From a checkpoint of a small transformer trained on Wikipedia.
Size: MLP 320 SwiGLU, 2.12M parameters.
Architecture: RMSNorm before each block, learned positions, no biases in attention or MLP.
Each number is 50 + 15 x the weight over the matrix's rms, rounded and kept within 0 to 99. Layers, rows and columns count from 0.

# layer 6 attention value, 128x128, rms 0.215, rows 122-127, columns 0-127
60 48 64 47 50 70 54 69 67 62 83 47 57 67 52 55 39 34 36 49 36 62 66 57 50 57 53 38 29 70 38 72 50 57 63 46 50 60 54 45 33 56 39 63 61 34 21 74 64 56 55 17 53 51 47 52 52 52 60 25 57 75 73 50 53 67 38 69 53 49 24 46 53 55 50 47 34 64 74 41 64 19 74 77 48 44 54 62 47 38 40 54 56 42 52 56 55 45 58 44 30 56 36 51 63 45 70 51 45 54 43 56 37 57 24 61 41 53 59 36 61 31 35 63 48 72 39 32
60 45 48 39 51 53 26 50 59 49 42 45 52 52 54 29 59 63 56 29 48 28 42 56 49 46 62 40 53 64 24 64 64 61 45 41 51 57 49 35 65 64 36 56 48 38 29 38 66 68 51 70 48 50 46 49 57 58 31 51 73 44 52 57 62 63 42 60 53 48 60 62 57 54 41 49 79 60 66 44 52 58 79 59 61 36 43 32 58 57 59 48 62 55 60 47 58 52 46 34 48 08 26 40 59 59 44 21 26 47 42 36 44 47 70 30 64 41 61 66 40 47 49 38 54 61 54 50
37 35 27 60 60 47 54 79 62 55 46 47 66 55 50 59 52 53 40 49 49 57 47 69 45 32 52 34 35 60 58 35 54 55 53 47 59 36 61 24 39 61 51 33 53 27 42 39 11 64 61 61 30 53 49 55 43 24 54 51 38 48 33 43 46 64 58 46 49 38 37 40 74 66 70 52 47 52 46 53 38 45 43 55 29 61 56 46 49 67 37 56 42 28 40 55 63 60 57 33 61 39 32 39 82 65 55 61 44 64 40 76 51 64 65 69 42 60 37 64 46 65 59 72 28 40 45 45
41 43 11 56 50 33 50 29 38 45 52 50 65 59 43 41 71 37 59 44 45 66 40 60 36 43 40 36 42 69 68 50 51 34 35 31 42 36 65 52 64 47 33 56 58 59 46 64 62 72 54 61 62 52 63 79 43 61 62 37 52 63 56 64 43 45 58 55 46 60 57 40 39 49 50 38 48 43 43 64 47 50 29 57 21 56 49 60 41 55 59 35 36 51 35 65 57 54 37 57 53 61 46 36 37 58 39 38 65 54 26 60 39 49 44 57 50 58 54 42 47 51 24 59 51 43 45 45
53 34 50 58 43 41 54 24 36 36 35 37 52 59 42 65 59 65 52 47 60 53 63 38 47 60 56 44 39 40 57 73 29 59 62 35 47 37 54 49 52 68 39 42 36 45 58 55 50 61 57 40 55 42 35 60 56 46 55 32 41 58 53 67 43 81 25 43 44 50 43 39 71 37 42 47 58 40 38 70 59 34 41 49 45 43 49 39 54 47 30 39 64 54 35 64 59 55 69 59 40 53 49 47 40 46 65 40 58 40 38 56 54 58 48 46 47 38 70 67 43 62 31 51 58 50 57 68
70 74 30 63 51 57 28 19 49 35 56 51 47 46 53 40 71 56 60 34 32 50 35 35 30 55 49 52 39 52 46 60 54 59 43 64 59 31 66 38 88 53 25 57 71 44 50 51 70 49 42 25 63 61 77 58 45 65 35 47 44 49 59 32 84 47 28 53 48 56 53 55 56 42 66 52 51 29 34 38 51 60 51 34 40 43 53 43 70 43 59 44 59 60 41 53 41 39 36 74 56 32 55 67 26 40 51 35 33 42 31 73 54 53 66 56 55 33 55 52 52 68 38 41 45 43 71 42
# layer 6 attention output (transposed), 128x128, rms 0.202, rows 122-127, columns 0-127
48 15 38 61 55 38 43 50 69 30 46 34 68 31 64 63 55 17 57 63 83 36 42 68 29 23 53 31 57 37 87 45 42 55 58 37 40 54 40 45 60 58 56 40 30 71 61 36 52 31 51 55 58 55 33 64 30 44 43 56 08 47 55 29 44 39 55 45 44 59 58 41 37 37 45 54 60 44 17 57 38 78 27 26 64 50 50 37 68 61 43 48 30 41 46 33 47 41 70 61 43 46 65 60 52 47 29 40 59 58 30 33 58 50 79 24 46 39 40 51 19 64 49 59 54 44 60 53
42 58 71 42 62 55 50 49 50 36 68 66 86 50 36 41 44 42 50 60 42 66 54 65 35 30 61 82 27 45 59 39 55 28 63 37 33 58 38 35 36 51 41 54 44 54 70 48 64 44 33 40 50 64 31 57 51 58 69 67 35 64 49 62 62 36 57 37 65 22 24 23 62 55 57 34 37 53 46 70 48 49 71 53 21 46 32 57 50 50 46 34 57 39 52 40 30 38 46 68 51 79 27 69 53 29 53 73 55 62 23 58 68 44 55 65 47 59 55 62 76 48 56 63 56 47 51 67
58 57 79 60 20 59 54 45 50 68 20 54 61 62 67 61 33 67 37 50 28 65 26 36 42 59 63 81 59 47 48 72 31 61 57 44 60 62 39 48 56 59 37 39 44 72 56 62 47 39 34 61 80 60 38 38 74 54 60 43 51 58 68 41 39 40 64 39 27 45 43 69 39 46 39 44 74 51 46 63 55 51 62 63 46 55 18 43 42 09 60 35 35 57 50 50 37 48 34 58 45 44 58 46 55 38 41 44 72 45 53 69 62 51 27 54 91 46 59 44 42 66 60 27 41 54 47 57
51 44 68 38 38 45 48 49 73 49 33 45 25 49 61 41 26 61 42 43 50 55 67 39 50 62 49 36 51 44 30 36 43 67 51 64 46 34 27 29 34 55 43 54 62 65 42 53 60 19 53 56 45 53 57 64 58 63 36 30 21 32 44 38 54 42 39 61 61 33 60 53 39 36 75 68 54 50 43 36 42 48 72 58 68 39 41 46 47 66 70 63 65 49 42 64 46 50 51 70 56 63 55 47 54 51 35 52 35 27 52 48 71 34 43 61 57 57 54 44 59 42 43 51 52 94 68 45
47 47 55 64 50 60 57 59 60 53 40 70 45 48 62 38 45 40 55 62 48 58 66 45 33 46 49 47 42 33 43 53 62 44 48 54 49 56 37 61 47 48 67 38 62 55 42 63 47 53 42 53 31 53 81 54 26 46 38 35 46 38 25 23 45 39 52 60 67 38 58 51 36 45 66 78 78 59 54 47 38 53 46 38 55 70 58 40 68 46 69 49 47 61 44 51 49 58 38 56 58 59 61 48 49 33 35 79 24 80 49 58 30 34 67 52 62 51 41 50 52 36 57 32 34 52 23 65
27 44 71 28 44 42 63 58 60 53 23 46 55 89 38 52 64 58 47 31 40 43 65 73 69 57 60 36 39 31 40 47 51 54 60 33 47 52 56 55 42 49 43 56 39 52 57 56 55 39 68 61 39 51 50 72 59 35 58 55 44 36 58 50 35 55 39 30 64 53 63 50 47 59 42 36 64 79 82 41 19 29 50 54 22 59 36 24 58 62 54 76 48 60 51 50 43 36 41 54 36 49 55 67 46 66 27 82 44 71 34 35 61 40 39 49 47 66 48 53 51 28 65 69 54 66 25 51
# layer 6 MLP gate, 320x128, rms 0.22, rows 0-4, columns 0-127
41 71 61 36 41 61 52 49 63 57 43 75 71 61 31 70 57 58 43 51 51 46 39 66 43 75 60 54 46 45 30 40 47 48 41 33 30 60 64 25 37 76 62 39 33 51 51 87 62 29 27 46 42 62 27 61 11 43 28 44 48 51 39 14 34 31 46 44 42 76 84 72 54 53 50 69 50 28 59 36 62 60 31 73 91 60 45 24 38 62 17 04 49 54 38 60 36 65 33 37 41 71 49 53 37 70 51 62 73 55 46 47 53 38 56 75 51 68 35 42 69 56 54 75 55 53 79 67
52 48 55 42 50 48 22 39 46 27 48 57 54 57 62 49 54 54 52 87 02 13 66 36 39 56 63 60 56 52 67 65 49 52 50 61 75 24 49 49 52 39 36 33 42 72 68 50 43 52 23 52 49 65 51 58 41 32 50 63 81 24 59 60 45 31 59 57 60 61 52 59 51 39 52 26 42 63 40 38 31 70 35 40 59 24 46 59 37 35 47 33 44 52 61 52 23 45 58 30 55 45 63 44 45 59 35 71 29 21 46 66 47 29 73 69 21 51 46 43 43 30 36 56 46 68 37 46
39 72 58 50 64 63 42 44 56 21 31 49 57 60 60 70 29 33 57 65 54 42 44 54 50 48 50 32 37 25 52 86 72 48 45 52 58 42 47 84 36 70 44 70 39 48 54 32 37 07 56 50 54 43 66 75 47 42 45 51 55 27 46 16 58 27 29 44 21 62 52 58 52 45 66 55 48 38 54 41 74 76 25 53 42 32 47 50 48 39 18 49 44 16 59 22 53 35 41 42 34 35 53 60 74 64 44 31 71 44 43 41 52 65 51 63 49 21 47 88 31 52 38 44 64 62 66 63
55 65 51 33 90 36 37 48 56 32 56 77 65 29 38 47 50 49 52 44 54 18 22 36 47 36 37 52 25 60 66 54 87 47 57 55 54 10 66 43 61 35 58 37 39 55 64 45 53 80 31 21 69 38 75 71 61 48 41 43 50 38 61 50 30 55 34 37 22 32 51 60 87 51 25 55 52 47 78 42 82 98 32 54 29 27 57 31 53 37 26 57 62 63 64 50 65 43 18 40 66 35 68 56 69 53 46 42 74 44 62 44 64 58 54 35 44 46 64 50 71 24 53 28 69 77 29 43
37 38 61 40 52 67 15 31 51 46 72 68 51 48 72 58 41 64 42 27 41 49 64 47 52 72 50 17 39 35 32 12 61 55 47 50 60 38 51 74 48 66 54 29 72 60 54 49 46 70 60 65 33 31 38 66 44 48 25 57 83 35 85 42 34 54 45 72 59 41 49 61 49 25 41 70 38 42 49 65 45 51 37 68 57 53 27 75 67 12 55 50 19 47 60 57 58 59 77 63 48 49 58 52 25 57 60 56 71 81 73 40 61 60 45 35 36 36 55 34 67 61 51 64 66 52 56 34
# layer 6 MLP up, 320x128, rms 0.225, rows 0-4, columns 0-127
44 36 57 52 44 64 42 40 49 70 37 61 48 64 41 30 27 60 72 48 52 66 64 87 36 71 40 44 64 36 38 35 47 28 58 54 27 56 34 58 60 58 62 53 38 39 46 48 68 87 70 56 57 31 41 14 71 51 41 37 32 43 42 38 46 69 61 29 48 42 34 64 36 44 50 61 28 90 54 65 39 68 49 71 42 45 49 38 52 37 51 62 42 39 39 18 57 53 78 56 30 44 57 53 55 44 64 72 55 60 39 46 53 36 43 53 60 37 51 55 63 52 39 33 44 30 32 41
43 64 61 65 66 36 53 40 56 71 53 77 75 61 39 42 30 31 68 59 72 65 46 80 25 63 43 63 38 67 38 49 75 45 26 60 65 66 42 35 54 63 59 44 53 47 23 71 65 70 19 61 51 40 51 64 51 28 38 49 68 80 61 50 49 53 44 46 41 59 72 52 60 50 44 70 34 63 40 64 38 31 59 76 48 37 41 56 48 64 49 46 35 68 71 51 77 74 70 29 52 32 67 51 23 44 62 48 57 45 49 58 35 42 52 38 51 55 60 54 94 50 46 22 47 34 48 59
29 35 04 54 57 50 62 57 43 56 30 53 71 54 51 60 15 63 48 61 55 38 58 59 28 49 63 56 46 50 30 43 39 46 59 47 47 66 59 69 39 62 59 70 58 39 54 86 68 61 68 67 52 69 84 42 55 68 47 74 69 52 52 50 64 54 54 52 49 45 41 49 71 19 60 49 62 39 41 69 58 60 57 45 21 46 99 38 55 50 67 31 62 51 73 61 71 46 54 09 53 44 89 52 31 41 64 57 44 61 49 72 50 33 47 55 78 44 76 66 63 32 55 30 27 55 49 33
60 53 74 50 52 57 91 75 58 26 49 48 32 76 26 42 48 24 63 59 63 55 41 67 29 58 46 52 46 51 39 87 68 32 45 34 31 99 52 23 38 35 45 42 60 84 42 57 21 51 52 50 36 47 58 44 68 51 55 65 59 51 42 68 21 55 52 48 54 22 48 25 53 15 41 23 56 45 43 31 71 14 51 49 97 68 51 46 47 58 26 80 32 38 56 38 73 55 52 57 54 42 51 69 46 69 44 69 73 40 57 36 33 26 46 50 44 85 33 32 37 49 41 41 62 11 67 61
36 44 75 25 33 51 74 54 18 37 57 43 67 57 46 74 69 55 46 56 37 86 55 47 65 59 50 51 30 46 40 26 53 24 36 46 53 55 65 71 66 70 48 60 55 62 54 48 53 49 06 14 49 39 28 40 62 27 69 64 29 53 66 48 40 46 45 25 55 49 67 39 29 47 53 43 47 33 46 66 64 68 44 23 51 59 64 35 67 60 73 54 51 78 41 26 17 50 34 66 52 55 70 34 29 70 65 46 49 59 55 40 24 38 69 28 58 51 69 30 32 52 42 46 49 57 20 41
# layer 6 MLP down (transposed), 320x128, rms 0.209, rows 0-3, columns 0-127
49 46 40 40 62 30 45 69 15 55 35 66 64 42 67 57 58 22 38 54 37 55 33 35 57 49 39 69 36 65 43 26 63 32 29 36 67 48 52 56 50 43 57 41 71 30 64 91 65 67 40 33 45 40 41 56 44 41 68 34 40 64 69 42 24 38 51 80 59 37 68 70 35 71 43 41 36 61 62 50 53 58 40 68 95 63 45 35 61 44 06 60 50 31 42 18 55 68 55 18 44 52 65 41 34 70 42 54 65 59 51 62 33 48 32 51 35 71 57 41 59 34 50 63 68 10 62 75
20 60 34 55 52 48 64 44 67 34 42 60 56 47 31 54 45 54 67 49 65 56 69 44 27 51 48 69 42 50 65 55 40 41 31 54 25 69 23 60 52 61 65 49 45 36 32 42 48 41 63 40 66 38 41 54 37 59 35 58 27 62 43 55 63 58 79 85 49 38 68 61 32 55 59 55 49 63 54 54 41 46 39 25 52 65 51 48 46 72 68 79 71 53 51 75 76 47 44 66 62 67 57 36 47 42 71 41 57 38 28 54 48 74 51 42 37 34 13 41 39 60 25 76 31 66 48 38
28 49 50 58 51 54 66 25 37 48 49 33 63 55 70 09 77 77 46 39 15 45 20 49 68 33 49 66 40 52 69 47 73 61 50 53 58 51 38 69 50 36 51 64 37 43 44 49 48 56 59 50 16 51 42 33 17 50 26 71 39 53 36 74 46 64 71 52 92 17 31 78 53 29 56 45 65 39 24 41 34 49 34 42 60 61 71 34 81 64 52 44 37 34 44 83 40 33 29 57 36 56 14 18 55 62 58 44 51 31 38 37 49 24 35 45 40 39 46 60 56 56 64 44 47 83 34 65
52 34 53 21 85 25 59 17 39 45 33 35 31 73 55 62 43 62 48 68 52 68 56 53 60 28 18 46 60 60 69 40 19 72 42 52 31 20 13 57 52 41 42 69 52 49 41 56 66 23 30 26 52 25 47 42 46 48 44 46 55 42 26 39 52 61 65 44 80 42 62 70 55 54 80 52 52 38 59 57 56 53 66 40 47 61 67 38 45 45 88 81 58 35 45 57 67 39 43 55 38 54 57 62 39 41 43 50 42 47 47 61 62 73 35 38 52 01 51 68 66 64 26 05 74 77 35 62